Weights of a small transformer language model: a smear gate.
Each number is 128 + 24 x the weight over its row's rms, rounded and kept within 0 to 255. Layers, rows and columns count from 0. Numbers have three digits each. The size before them is the row's rms in percent of the matrix's.

# layer 6 attention output (transposed), 256x256, rms 0.0452, rows 40-82, columns 0-63
092:104165129163135137071151144086133118161128168144133145140132089148137175138159115114130171139163120115130178148099162099083104131148136149113109113123116140136109086138108114108148122140145126
103:123108113170128145124095158123109116159130140173103112137138122108125143099100101087124088122146119134134130111152144110123153124142084116102127093136168155152110131113115107143091128149180107
104:088144124153109125127168146139085176108095133165074123088114127092107138136146077113086148132123150113173122178116095149149126104126165104140115121149108145119160110109128119143114093110165115
106:139110120142106114160157100134090132076143149146124157110186138120114151087137094133151136130087155113133139132121081136193129140135121109145165086138130116121138127127177117132080123088107135
103:129124139126185138138122072117148171090131119127094112111132112103140147131129100084163125140123141093163124143133126114150121117086178115133139156126108087128099115149136097148154124097123105
108:120143105134116133145126109146137119097117127163141165172143158143140084115133116089150120137110120118103152154111175141128149160133164128157096136136146125133078137121086113122129127130063097
102:150173108118092118133136113156127105152150147103138097148149128128133157129104102095172110135127144147072122128089129155153119170138116080123138144137145092167146127148134115170171149162147178
107:130130117127139100162128092157142104164117157163156134112131130130142166125140068079121086137140100112116142107117154061145133134095110125129134204091127132143128089132133142132100149092123151
114:117143149162146175132089100128165106165126131130123137139149140115130097140183141107086136126111141115141095101142133096072116180157095181135137151085157110145110145125186164133103141176130138
098:120117072102081142148101122100109115116133112170124106130101109136171143106088147116124131116153162159146122081110094077151121115138097108119175152112125146129128075125139132112145095167176119
107:128115089135122104132125148146113106104101138130136099140146129140092191148109132117064151118141112126117111111074141103118187121153173140150099134119149135171147120156119121116118120155107126
102:134141137107117098084161161175127083163143146202155115148133141146151128127116123156143118120144132130141106093103132095136138154136093150119132079170135097132163118127167147114098132097142098
108:131126146136135111140170131149120139112099147139164082094095114169133153142090194101120143118159130162100147101127137116120147125109122158141097146127127107122169159128112149117101127144061128
108:133142126143128148134110143114122156115118103103131108150114071125132123193154127129113110107136146078152183152149121145114170140182109108101144113135131117126188140154100136139127169150164137
100:145129132102108158166158082139134150138175090093149136075139128143150107134124127171110119137099099077151133139145150109152155095141102108098150129111124146142083133120123101104124155135118124
108:144166092109181152133093138107074139110119116094126117092128105126154128171112102106117099141145143166158103149130131167140106192116107116152116127110087156110171106115116148116123126123080119
103:155175186137119142114155147143093103162131104119121089172134126088139118117122147143173146097102098121115143136142150125160118112142086110140126129153133123144125105129131114162145114116145121
108:123142145156103137118126126106145130118136111132136143098122167134148107090153102126142145170098104114122139099128119136148160154166114133101110104115160116095145157159114138105089146129138137
096:137133113117093123123133136157121132126098100150133062105155166160100128127098129155153099141116124128108174079129117169106122080113111106134143117123132092102134125099138080140116140110067125
106:109129189112103169152118116133154145121096106138129106111117158144117105159120098134134136127149141182165125104142134146099133117154124127174105128093121109102216114133121139123108160162087142
102:091145128154128074133133168127099154073137114137136144163120130109130130115135125149100131103119088123137132188120170124123124146153128113150116117109114136136136150143125130155087152158094131
108:134111137119146167138119195142131155123118141127133131129150129139110133083100130150142147153129139136148129193156116159120124148141133162134137138127158108092097110091140159139119127113151124
119:130115131140135161141165100135127096134164130134101140140118120095122132119127154139123171168091122157155187146177087140101121137142124115101109160107109149128152159172105145095131163105148150
105:122097175097140152115120116133120162106134084115132190141149106136099156087097144133145148149118127137138129118133158128128161114118135151112176137158122109111121130154090168114137137095126182
087:126126121134134105130090140133139109141102110102137167167121090160087125109113134139180086144086147124126124115152162184161152110058114143124106138127092128096163116139140133083107097160143147
090:110110120155136103136174166158100136136113132110143139135141131151107113107082156125149148125150151108138108162101141122100143086173090080117134121145104157124130166133077130175126117134155132
092:109134113090135158105107086133124138137141095098125140117122095146178121105109143105123151094179140173138144128123111135133123112108164120076127103114104165071117119134157130109124107100118149
091:106128160145128083156101150145142102115091091106097144138083112077128126077129099116134123131114110144089115127138143135146109157152131132117065108098165125161123162150130130178109148128150148
091:143095179155142124136125113153124129109117145128124147143120125154153142119145142053138151146139087089126114125166123146119117121088134124118139083138131130130104100127161095112129147157121137
079:145144126120104136134126103125153174130100095112127131158115093104113110103118169150124118127110128131118138116189119140124123118092124128135151121113102146127156119152089143125152128128109179
091:111163127123111117138174124127113116129146141116095130136076104139128169107160134134166103142113149100116150134165145178149145132159135133135110147110172158143156108139145122147116114135141125
088:137123151132114120144099108164090150100129165143088156107121119126078117135166153055092168111195087157136123161122122091127140144149115148129131154152110142125118134117118112112076135117115102
081:106091095132091116162175144093143084161140143109132076142124105117134137158108133123134121120125113123120113141108129093132116138140124129120098105109160130151138145124147180117139136113085105
089:130163148121128135142103134134149096129102127115127117142116151102117142113135101117107098144161145157160143127119172137160117139071145179106147138098113113102139121173136148065131143138114109
092:111115121135159153141132139084193116160152122125104146098163155106130079119107139109126147108113128100151133078138134131142096120156093097120125150111147101155130109139108150163118130085143137
091:164124089168162144130134107153120170121074150132134106131106118158119095151123149168152160133127107142127131134063094146104135139179131129140149117145111168107140078124045100143100117172073122
091:149149103129089150151185151100109155109114072112097099120143106100124098130126147103118164125113146103144127090142115111106108139098102126129136160149153142134135119116090200095146136177134161
088:148129112136150140115120135114161152073096145126127106072113106114090164104120111129124136141117154164089123104132166131113110121128121131130106131113101105106209167139135149142121132085129115
095:144089091134150135150136166159156110134151121138156120123135137127105168131146103095150101105169107170118124127116169093135094149120109136103137150136141106125143149129120068119127132084153148
086:139057075121081122152126205172106149104127157157108146123146136131094116144102125123128099116121162138132148159143121146108133140093120131080151137134144146142099152156142132135126126112158140
089:159100132148093155107126157128150113156122077114104125142155123129108142110123105089177097127147141108111141092136138154124108139133095151132141089135115157120117135175160105159111116123116149
090:119138117157121129085139121146162144111144150140125162131162113109120091112154111117092135145134125115122120101144126082146160112164120184151140116132087100134140094139144137088144146122082109
084:122107129112129147125177143127091154124137118106089123114104128130127110133128100114095110099093120157115123103112162151086147095105117161095159127132126155175161153117132146105162133099107175
# layer 6 attention value, 256x256, rms 0.0365, rows 41-83, columns 0-63
099:182125126123141105129132147145098093110155123136149141109118113099133141138164067142150164149101124112112138127073132125127110091107181125101132152107110099116111177075175112129111123120150132
100:137115124098140083102152106107148117083150087144100166096149143143126126112105104116081156115143136119136164138119105121168125118134048123114127125114121130131089108144108102118145160130116143
097:113102134084128108134154100192109155114123142065098119133134078093123105123156106063125099118181115092139132147156095128116142108131133105122137138081107163116137068114110102163126168105117116
099:125164123138124141106120112118134112135135098126170158127146098159120107140118158101125135133078097181143132099089105126178155156138120107121078090170109097115142140163165104153117074124124122
103:110133130145101151152082144084146147111125118116116152111116095148115146151140147144141160077077121109124118139112091114138115105165113099140120117122151124101120084148174141131142143160128174
096:137123147109096127177103126093161161170118135143134113152163166084159105159179114121118106129123127098129136126103116143139123145110122148111130118146153147087133102093116148147078114158147137
100:081125150131107143118102141140095111142145144098076108115107133132086135180129134124143115121137140132106129067121109141121118128145117099105108126131122074103154119159150117144129122100127145
104:124136097143152113125155148170137163147079117177139134144118118074124101183110087134113109130079115141135079099135122139149103143135138141107178163146155124119154146165165089125148116143147097
095:156089133152102091097124144114164123108153150102178123144162147145115131155130147106116147163113141170138115117173149177112130109158158139142133122145077169103102132099149151116114156132117165
101:163106136150151092119142120137136103102146128124066101115146100151103100162137138116131096084133122133154107153151096081142121119139111150164146104129116137153098148106126133113158113108091148
097:169106113120141142158115137116117102139133132114115137137145140135118151115115150138089126087107141117126127155132172125108111099172130125117193109104099122134123151121084122146142138106123137
100:161125128153130129093159076134117142113151116111101131143138133104120136149137134168162132112120131164126108163099133128083114135161175159116122099141138148144110116124117119166092111096095149
099:115133090123143125127127114104116141115147109174146179117160173110105124124132159173105147162153134113106142151127089175157095146162150122121130160127137184132119127077195134119144134084142125
095:091077165141116105121104139126117101101125085190085114143129101142120112114172133138148132102151103115082146129108119139104077116151110114109156130128176138141105174137102087088122159095146110
101:122113145087126142125150136102144166119126103099139077136096148090108120147142135129080160131119133126168152077164126163148111091133150106108096151132135077131139087106143129131144148125106104
094:096146097107150076128160112108156139175150099139111141140109146152163113101128121145144106166108145145151140078154074130152084133113134118155126119161120140104129119138122111130090152114134156
100:149129132100111117108109117123081172120156133145066117111079108091109118127157098136118098121139132102084116121115106153109112145106109102165128119096125116124128115132141131142148162136140142
092:133143161162130122154122137105115097114135183096139135131162172140192117122109122146112106091136160162116174133135126124158112140127100116136170153117115127132154132139114129119137127112115096
099:093132104145095107160105129124098153153091147115093092143090143081128111143110138165107121117128125135107138127123128134124122139107126144173142162103137164123105165134135095125151120130119122
099:131144082136136117172124141138152123147107119108140119109125111094176143139086141184106121104178080145107120134087111091078101116058097098122117127137121150116107132161135127106154085115116135
100:107106163142107122143137115125114145093087113116119176161127163143127104123121133120099128094109085171150168164081144124112104133117101155122128116145118124110090134125124110083167135121170132
107:126133096129114130113150094093116167134093141142138143148113174133133126129125114125146138105104145109119143150113160123132073109171134140137159117127137162115113091150117113134179089105094122
099:075113164151125109135157140084129152126124135120128156092150127132105140111122104128141151152121116170162135147090102135090152107155090166138128161104111103118115143136136102152133095106153142
101:098089136143136094155112113121128153084168139088150126107132136147109110106123145140129143131128141169148135115115153104125111130135152158156135110123122136117073103120189088164133171090128136
105:142114140095147080109165125124167112144123110123164113112108117126119162138123116104158140113090119105165165136145092154101113141130147106136105110121144125136147106120126102135106136130134098
107:110154111150083135163092118139130101136121131107104150152169080109128111087120132141122131150074091089139101113160129118106135154095129173129106095167133111145165146138102183154168167119106127
107:121122144090125110138126108153175146141110088125095148115169093078131137122112079136164122150158123107135118115126144103135121097111155142096150152133158106103115145109166128154099097143089153
103:178105148137098134163113119105112159123124082132146163122088088123142134157126156130112128121118112118125123129146159152136117099132176153170119130103154132095144140137179148138139091129136111
090:165165089191103126129066161123114136116141148104137164122105121141161154141116128110092161123140123119137155203097149111131146121124119165143176116121141134134106102099183134149117146122100128
107:094110108078094110121094101123136120085135105145087129152108107164132162134158103140151118126114124119152104109118084130131129137142111138145117139145114130140055123134113111130151165103109127
094:088168116149173122127136164175126118162154112137181135146154138144151087100148128142108156130156124136123148098122109124153135138149114115133124169127129129114137158134098130130126073119153142
096:139135139090099149183090143133185150122125151153152103151119170136085143113104122114110165147140187095129118141090148118186116099119136107094070105123166140118096130125068127144148147161117169
105:120134124147109112122166127132100145130129135147168169125123123112141126168106090116132138072128094131078148079084094116133176123126109133101137132118109150154120128158118124151148139120122140
105:122066098145100131137125135118177105147074149161140160136121156155113121119138142118142145135136142142147147114088110138074127138089135139106097165147103138120119118133121120119128122143161151
105:127130124125142104109129115103136106143144163147093136133125171135190121147075133145144116114126141160092123155136143141121115123169080090145082164138149112135150127149147153164121132107105132
104:146131104151137093182133153113134095081088115119188126126169159101191137130102121134079177104136135147075109154172137122133126096133134146171142143156153118135147114152150114116162123111111118
096:099120126100118102131084107121122166118126130103129149145123155089123162116120122143104117102097110190136177136098162091097137091090127130134069090113134109123125128156129163119144116114146158
111:120112124138143116137097152159130141176134116105149135116088126087114070169141117093158104123106110116119069085117127152118148091119134131146138138095145137122165167165125119119179095116122106
101:090086152171125120143115177127104113171142124126140148125106144133118076100120111109152149137151150125123133126104154120121105138104120117141140148137093128112165127118136083113151146101116099
101:168110107125104136116109135074155155102129126109154111120105060162133126133146101123135121120130165162133100154127148097165115141131091107148127065128114121151113140118143128155155099105127129
098:119126104177097101081149102126153093148136108125137155131167096165135128104166124121095120119072126146159129130134154122129128132108114110141130079176095130139111107119105136151106111104141143
101:116189145147146129135130124139134103131105122100125116129131123131149131088127131110127111107133122151097147159129143106112132165108104088152141119143117105119142164144117106143119136137137125
099:118147119146122171111068186164133152128142157078124128102085104140127158068130111119117153157116171108130100138102127131136132104171116099105069103150132130123102111133150133164165122110141157
# layer 6 attention query, 256x256, rms 0.0367, rows 64-127, columns 0-63
096:094138144155122165145128135122127120093130139180097141148151131146158112181182098129140113125119115112154153130116112117149152134108125079109151120191117152126136121127144139149129136123081091
099:139126126119126157177090085166122136133132115127067118124109112142130126159134116165097141107122120100092123123164113152096113123159112154166152149126136110147153111131113136135083129108114122
093:162161132142122105111158173094117138107134075104142136121126105115096132141117129152193142131151101174171123159110140123146164148082149126167089148109148096146104129139103099132137156177120154
090:134152091132130140116141087134150114123147098081156127086088123170152095117098105117142134131077088109182116086144174140111130112135120111130147149116104094106138160158078131112139138133129107
099:131118141172153151171095127165072137142111082111113134123140157155123105086123117105104138127124135125141064114141153196135109142100144124149146108138150113138152081119124122120104115104149132
103:138109123122146051095081139149122113158113110088126122139114138132129089122091122149110148122155149160096105099136158099180150104061138144148152130100091097117133144159153165059102133127125102
092:142131163136142124077149144086118114166165141131164159184107146170138117131164167078138124132105162052133154126125134097156130092116162119083138105156129121141093115098122157139142119126087126
099:134112134075100132098104116155149134158108115123132097105114129140139128123138127119126126080127094104084164152118121113168145101132122130130182167077152160099149147107164120101083140122155139
102:121119157140098131121122156108132138083143174131161115155130150120116096106144111153121068159135166186098162157153123114136150086081147074120101102127137111143151124134119104158140141132107125
104:170127133099151145139123163131133094105065111100095129132133123136126136164096129125139133111118142151145133162095105148128159137136110123169146175104122124113125141135106096137122102108158144
098:111170147089104125117128136145142134095124105122146135153113100129108121109148120104116136138119131097125099147153083153109117111149125106146120171104126105122142085124164105127128170142166122
104:160123148106137119111101159139136110094158149115118094106130118124134117155149158154184113100175133134159164162130135104130143139119150137132108158135102115137132126116133115140148089157128111
098:152180137118134153133117076130085111113125153134117119144100136152108137188117120137103206129116089114127125116147147148120128084124178106144139153095144110118169094120093137141115135151153124
120:125096162156111092085146174123101123118148194123125108093169124181145129108122131125143122130120148142107150146111128102143133092106126099094144146146114131140109119095120183136147143089087130
098:143119161098123149146117155140102139146141128154139115084135142133164139111101165154159104115118111179134121170138135124129130147124102093124125141129163145113167123128080121125150118154123110
099:110130121226114110118143169099160116093153086096159100130105158094129156136095127132085132115108121146162111164159130132145131117139168112153142118136089066104157079156127131115151098139121113
090:149105158140133137102147142136132104087115097116119069194115122122162131125126115126110109104149161174100129132111085160099147109102109110145137161131117136134123161140135123113135149125111115
099:106139146167112103167122119112157137146149110119130142130125151120141094091090126156128156145139090115138097109127180165115108119120129206155111125155133101117141160113131132138128182115167130
098:125129115134174149113126117134099104125172142094119101137119167073139134138177112168151103111128112134113140121148084121120099119119118102108131143149089124105096170145089130172124153140126119
107:163160134118099138125137155117179124147182113108147116112104133127098104072145153155153092154125151169137162105112166115166134123130113125117095102143082144121105134171105164126138113130126109
108:149158063145110110086097152128154096117167134143107144149119137107076084109119132142100120145102167125134084092120138092140134138057154102131092113136139120118146138145133165135085103141138125
101:142173146135106122106126147106141113161142205128133166106135163124112146077131154144156120115170129137143147148125124115135137105122109168108124155145145127123127127124105197174163122125127100
102:136105136099168086096105124135065106127137129141105120112142084159140173091112142124124150138153106123183126182148129131120119171168167135158106164130151105139085134120125131128061081200128164
106:125145195103103142092156140118129166149178093183148116094135156102107099133111150167150141119088154087173163168124140139142159105107130145110094116129143117150173189121120153125153097150119136
091:125112172120136121121169118133131157131133104086121095092118135137110135135107207136122139146151120147123078103162148143145158124114124123114110139127147113150103129119139117117143122159142136
099:128160150142149111104141163123155136119125109148129119164133135112128133102165142113113100203133132128132141124129137102145126120115125132094114100097120095123132160146084186123125117101117143
100:125128127142075106118131129107103075123147119131169177101107130097102121121135152123136095135124132132160099139110144105105155094127157112113147120145107101121128114116129123087092137091132130
096:130175110152130127117100140115136098155129178121146119128148144111156158146113135116072158175126089116116134100075152153102134172129105143100138148127122126133093167154155113108100156134138145
096:115119136149089169092127101141160086118134130109144151062118139173130111119154111128167121135102120123171152158149152125104140099109135115140093103154091101129100094145136147125133118106139141
078:124143110104148140154125106156135139151139117127169143180115135138114124110139119124115114136127134125159087109120136161089131150124126111157160139105121099109160117111148098106099120161148154
109:128123105130099141117145158116104126116131137114199105154164155115173178137165175114144083083138155181108150107130121094104152121151133119115097139140163178096143154140104164134145086128124176
101:175092133151135164125111139086117136169136125133156101153142129124118133158163181144155170128159133130096134087116109113146130133149068099162141106162118148126123148171113130126106171147095121
099:122129131178091143128097125175148147143123136083112120154044128135134130106123112176155135146126122118112124164142131117117095142101140114115104135132141154083109117127129133137127131188186112
100:114090115144092119120104123110120093135126140140119130117143122127148121137153117125129157089110184134157124177129150154102106141146116114141109146099087108123086094090159131150128110147117103
103:119102176088134108198100132144160088090138123108137165119137154089141117139125175127140121134129131105113157127109137110134125131155096195111097097112134166138147098110120083138143121132100121
105:127117157136160125154092124089152156131132136155146114129123110101133121092133107099100088129123145087149110139114093155085087144125115167127112141115117156137130129136110143118157087089138156
103:111101119101154151145107139126160149123147146152086124159178097170120158133117135128108154162127092171087131132157143113151133160129138121121129145123178086136142119114102132131119121164160104
096:100132131141151163197122164130150157142103121098113137075132092164088179136147110123140086161120137100084114129144154136127108132161156105115101099131104155116120156158157124116147088174148128
102:144165119130116130104149148120134091158156123110143166136115142127103111131111138117091092108123157112103102152080068082111132141172080110130098160167082121152155182138111135091157126138131166
098:130121126127102120113093094151134178135122135150113147088107101154154138124151125144150140130149138116104169154117106116136146137146088108117095128129132170157157131116165102147102098107100096
100:115110108130159124154144142157097167121130113147110143113155137141188153166161135125120106085107141142139145137138091112163112144118133126128111105149090142132119142165108108160134106139131115
094:151154137121132138137123125160104148184169112134136126154127126110119108102122080107157100118143140104122129130101109156089166123094152133152129170095114133114153164143128158139145122095133112
098:148108146119128107135133177155121117140113115103132124146117118076156135142103109106128092146166142145131113153136107113115156112148129172113159149104147122120156160111146125102131166161113163
099:119136138113141119130125152127132119138120103168118157160148143147104125111136097129125117117151104124134135117094161162129146149107090104071130141123160123107102111170119139127154127130119120
109:132117147163161131095120073125182136072102134131132127117156118137113120165119128174119138142143129137122143125176085138172080127098160153104150137127142150083128115137154099150118129152127085
098:129127111116137149118161106130098187128154128106131195149148131154107147139129079158148151112132096139133127151136156125163120155137144182146130147109107081135147143173154128115176142118157120
097:162142122157107169094131103117114148109097107115112113125110136148108066136117095116102134138131097156132153160118135176072147149066114075115114113125118136137134112085158162131128124149118120
104:112110117124133124110107136121094104111153117107124130111128114104110164122149105121105158108144131142106118161113131136153104120116106106117118093139143104115132096155089134121160153134105184
097:082120144154138158130107156151098119112124129148112157072161108129104144096140143095153102119146122128140180108137164086125149060096117118147119095131119111134148164079147127138120127143141109
096:103136131143107141120156143151138116099162092133130127181126097103141110113119177146130116140108164114108142112167149167088124113159134135113141168162111157133151150153140134165165154106127125
105:117190154141170160191137105144119122160078122135127140115162134120151150106123108088076128095095122109119093123150109125083110089098066114157138096146141114133104083094109137116134143140135147
094:119100092087135116128149116122132127099119185150101146111110108154091151167150081146123144148140124140159161136144041113125112116153088122127137088137121145147137121150129184138123145138093121
103:116098100100104123116091145174089127118116167109121111146127127108145158158126131126137132155144150117102099102087145141103088147106148176123157140108112194131110091125094163093149128145123146
098:174136121124117124104131129136162102161185126126148114186108146124113124162150137112141108102154131119121166121135146102094136117157098117084130094164121126115151087172089125117128118135121124
102:110151157114131106133142113121133117094123098076112129098082098133106160146126133111135151104130127124146137119137128163127156126126114110100147160129127099123139164116107094105080095130144150
101:096121116174078131164141112139091079120137149163129089145104142116157099123129160122100151117134133118100152074168080137144135101138133072142149151093147133129118115097124133135102072128151138
100:172122132071156132191142129119128125125151141107086110127100164144119112116119123094136133171103148103161108109115122121152130139122133121116124114141152151127127137095101100107139135108144073
107:114116114141110108134129128161139136167093138113102146139106100135161184147129136189135120105109111153105145154151107166110123114154154106136091171166131169166102149132169133187110118168117133
110:112167099094129142141141150071147117114050153161107131108147145133114123141114144161129108142115139115090165167111134112188148159124121120104129094112122101122171119153104127128116143144102139
104:152118099107112118077102149102164144139127096171148100081158137114128097126120117102122161088126146163115157120109141126140133121160115116125155138168134123136140131133143107159181107130111110
105:105130093124110135136143134117097124146143119126103129135119143111163140100098105139084170141170152119095102126133119125105117146184100150124132136136146118173155115136095124149127081146150134
097:159160101152087101110161126100125141142122128112099118122187085095116141120122141131095132151117117076141150094124119127142129141113154169142128163153131161154108124112143145126094135109113136
102:141144134071111161150067143132164087149157114135105110109141109146099166156146139136117126126087154131143156104140159119133124142078139150107104101119139153111163091140144147125157104129145141
099:102082141124129158136143178107133139109147130140107162100119134134165154180180163142131128120107117107094145126124085124139130111074125142111157145138153134125110135108111103096149119139115123
# layer 6 attention key, 256x256, rms 0.0364, rows 64-127, columns 0-63
089:166135136099125122141101125144094128110132080090148136164115108132134156095106141126088168123110093062094112122143133142115114160185189144122119148113127144144098134113166077147126112151135137
093:107153129155140133086152128122133121096176143107144100121136142149134125127177172086144104133130127110137141123150141074122148079118178153096128085127113152128120143138138146139171113115150110
089:151102106128174123118137115113141116126123126110134138136169119159100138163127074106082169123133141155154132146119183151136150118096084137135128140133137123155145138168132127101121110141155140
101:124117089114126116149128138185155167115144127161136170168182127089068132156127096118086140093159110154136112112137138138114129172120115145142103151140134096112133110125157105147136180149167178
111:121153099108117139113068139169118106170129148143131118140128113081083140169121106149126174145119131120178121114122106158134146170118106104127115160146096089124151117167082112102103119114142178
102:140144129136117117122148128149142116122130081163156155101129146090102119138102133155120132109145106125125114132102136154098152124136124107157173129127101134120151114137126115120128140142115154
098:120139166098149110141102109141135117117141127124097136148113130124153114124136157137160110078130153141099108146110134128154122141155123083124135142143116138101132131132123142157140140102129115
093:145136131153172156177146096140120100133178188119149127107160120184097103166127143145101142133147148168172113095130163144103155133135120177161096118154132143131125084138172125108138165111131126
099:110140162140131126120162141117119092139082126086111117081150130146107130118135149123175118090068118120114129154101155080113130101116157120123130081108108143132102121138103145139140150079146091
096:101090115142114127088110145102158128101140121122112124125146144103114188112160127147134148160131152122158111142118151140099119084192137137132090109095135134119088128108107159129118143147130128
090:104137129115143149117151122142116150125122174098093104142134169119145144143135161134123158087113130121139121091173177116160130111132174098123111096102118187098115140152172166129147105137129134
098:141112125106158161148113116139151129124131156148120133139115156147075155130141112158125136075153137118144154118136122137128121105135130205141143103142119085110147121139154116129134127161120130
092:182183127131119179112147117113146174111171151091119119162132120105121147135167163111096131139143120155145121143145155106154089150200142123125140123109148121105145062128136072146136123156161140
128:117140101120150147140115126162152150094118116148114164130125113103081133169100112141125148101151106153158086108120144159126138170130144128152130146104119131119146121146140086113102152157165158
121:103091148144087148100143135131136158127116127150124157144068119152142146104181136094143117140121150115119169127159119131122143104166127096090119107145103171153109153092136154122139131118109102
096:134132209120117118099128124103150142109110142105113155157119149161138092110116122130128121088159109103143123122116149144128148112114159102118177109115171133139139151136127117108090136162137141
081:167170110113121095097146104096114109136151125140130113129111102168105159132149159095125118116155113111127138135138131106116139092156127102153130121120135131130093101095103153154130097092140089
097:112118121152146147116114144191136139116157151144168147073130102085097142171122138143157169161117161155192123106154167127137119159090090114136123114141166132102129084147159117122127153124150135
093:110167142139135182112125122132165106153148097151127103059111113132118128149113135109152138131133131125159141131142128126153117158135167141082115130136129094161105127137135108106148109102117105
099:146077170131140102102141144114141127126116165146120146107131113159151131176092140099141133125082124128132129108149074151134125092168137090103165120128166125158091168128112133143104175133120118
100:162147159135130130144114160079115133118103138139085099152144122130153129181169128114132121074098125138133082158156116110096162127169133148143193116099156171113131089122085128080101107115114102
104:139080116150108156131131160105071121126146136143118086108071135152124104159150112120140124133131129111139139153124118133113125138176113059118117128126193134150138149125087134149110131087110110
104:126149138122147158183145077140166125114115109147117137145134132120114123132129124126126175083169152136130113114135113108116090144119120113175141159118096124171089154145126090149111140167139105
107:123099147147133115097133116087094098126126148102108096134140107095130129089155134082153140146124135122128149102128154088100180103132088135144143123130109129132124160126162170151152108122094125
100:142159106120144121103133102150143135163198151110143146144147135135152170129110090140122136123174104152182144141114139179111116156108139137137131134146113085126157120128131112134104087156143132
107:131114119136092126093132155102130123121131123145132081131114125133149098070122131124155085137094142156108144111185100137133136113172091112100122126151128164140158151154060148133124130094083073
107:107128135099114132130083176114094103137181130105126108152177139114115133093125133102131146073147130131113135120139162096116129092154082114078112088139129141108200137143123188177183154108092105
095:167177095125110126148144082111139142118104112145135167115138149132134137134070081138148139131123116171152106136155140140161161156120127112165117119096097117126152111128123130117119150117131120
097:143093161149133178120141120127154073112128170126118110133145134116144128105155130102160147083134122149073154177150105092062141084152097156120117140128157130147126130141128129139128119140156087
173:133143098113145127146111118171119124116111102106131155124134127130109155141083097142106174135126084141126088107129157149135098160122155162171154139128114102131126094150155092091107140178166158
101:160157157161126110137128135159120120141154150087109089082120125149106156137124073139093165149139103130136108079158077155164106172133120118163150112090131109151072146121121093098088110114152144
098:116114112140067109127134130127140125174114149130171078077101136138131055151145103103184124103069123089110131105170116113154157145159165093111126095158122125091132143102149131154125123150134103
092:162110110109148158139160151154126118107106122144165133156130157106115115131095140124114149126089146131110151104098101163144163141125139089155106113103142105155111136135107088139172067131152154
094:134088121183123135161084130161093105112114147152124110146105156100135079103119164154144123116197084135142126122066171135173165138147119155117141120110153164109073171126104155124125127138141166
091:144102086154091143110115075126082106073092152121096092141122103138167129125132181135129079136134137138112157150121093121145155103098170164134081145103097121159151129123071160142138152127113149
100:144119163137128080152124122070126112105101142113139109137162131121119083113088142137128145188127157144102144136158157161165125136090100135104150115125165135091133133172110139105081129137080175
104:097146180129105116118149152089081094156133128163074094126115133137120144130149111154148120088159110115132147137150108127136143125117090093124156117122118132139099142113120163135109111105091091
087:192107115129143136109101124145178104163109129127141101113119128118159059105110176144128122142163143155136157150158115112147142147150097098086095125152156175148127127153088167159115110160115142
095:125072128096136113135107168111163135125123123127115135141142169099189130114133104151067161108076184156145131123177126135153140128136173146145139121124113092113104111139129157091136154172128153
103:141114108143128134154134117135111128132141133102179154135125108130103096174129122144121131165145090128119142130135138158156139158146150134178123169122111110180109115159136135111151115128147120
092:142123086115122141119113152114153114117109159134182143109086095090115153104111107111097089144111094140152138142111167136111103127156119168112116172113132119133126092122128158119091124132115122
089:106134132153146152165146172113101148084153132134119110142103134116085063148140109136124155188103111080149111089103122157117100142097135116078077131151141123113122143136129135108149107156108144
094:110112117102136100126134101157138144137133120106097126124113153151140123104126153153125129159114134145156128105169096151123087147116163084105157134132135183132135095147112123146092101124117095
096:110137084089125150163151110135145122152121134143107147107123167113105093146084122124102153121139093114171147132141116132116127138082126151136141162095131123087148139131108140142137140120125113
101:092124120196150144100123106117104102101156103089148146130138101145112119120108126115148133123150154076154152163135061131134103137147142121162131152153121131094116086111143147154189153137127123
099:133148112153122116118129121126128135109118120102133086085140115122150146138156114149145099124178132116148153135154127140093152117170156126113127116140125139119108169116123169152147120121125114
090:107104124116106162124157117185131162156126145135162159144111146121121132130152123115124085107124131118131101136107133096100145135182153133107096161132082124130110094140095130141153104110181120
095:118087171109109100157124131137106111135140122136117094155113097116117162103134166118108123118109111158168101131082130155139145159082128139123126126130134068120123133162126131140114084173184155
094:188167102121130149167111130112116121108139110171121132156160152108123126156122176157160173136099096149099123162101157155116125129102132119124178153150102126127115114131147134145112135143119137
092:134126116094173115136105130145110126118082115154105160155124179139121119119080077122097151102160114122143104111132119147124112110108156124150137162090144111134183108089145153104106112151121172
100:104137093077119133100118164115171122145155142116136097156112097148154143170124145178114122084135152122107148149113126119143137111155139145117108108133100148096132086105114118104130110100103126
083:165099137147081119129111111105085124164087113166108107124160106142048139120110082127140131103110097155121078134135115130162098152128144156131089100150088121160143126110160129135143163156130129
092:095090165140088163145078132086126111134108135172112160116123123112121119127124133134074147128134131161118147118153098140121131100143101105152080120185140098115132103103160151098111112081106091
096:086147139095129122150094127146127122133151101132121148110096137147095119153131150074112155131177115147104113103157146124138145137139185140113162153106096107131116122172133085122122203139176112
107:139088152162089143139144145093148159138110113163114119104120143134141125113143151123145085160097157155126155134138157101124118112161126105123119099113140167101140180137120182149177131100121120
092:104164106124098173156128125108151161134098120112142146124131128135089121131139118113111169101119144119143147115139145138177129147152124148131101120102110126168141098139147127116166111117126142
093:142147124148112114115124124107154107182121138154121157140109142132161156114175152165114106159131145160125118148157119156144114146141108132096119142160098124081140147131104172127108114101103142
102:132134117125166201120119124113124134127118156135191143136124129122132104158168119121136124114127143137097147130139094117158118169099115121126104137107133140126130140081097139134098100084141086
120:167121116092162108117095095135118147134135093072143136116088158100117129100110091108105186151131100141133083134104123186133134112153155147171156153124117144115133113132130088123093151132159161
094:119166142100140130128105073179099167091163108153112129104096090113154097128129116153157142145119167121153118114129110112143132129124160159104145152169150092141083171134158138151143129124116124
107:111104178148123097114089170073118120101126122129117116066130111147152095096123132144123119096101125131134156167139103105182127101118138121130130120123106114151136168151138098105137090116116129
093:133136126147147119132136115087132088131096103143133128135169109113114091123138117102101141162069115164147115112122151132154083154112093110127081102146104178130115149149146099156123131105117148
094:116148120152143118112143125144123128061103137140115137176151139149132148157121111100142117104163120100166135150164114162124102086108158117137110135149141113094138160138145103152072169124140090
096:147133083079159169155104096136114159113074173110105159087129166151126170150090134134095118137131125133116095112107158218129130145139102105163100148094104070131153131120159129103120135141173142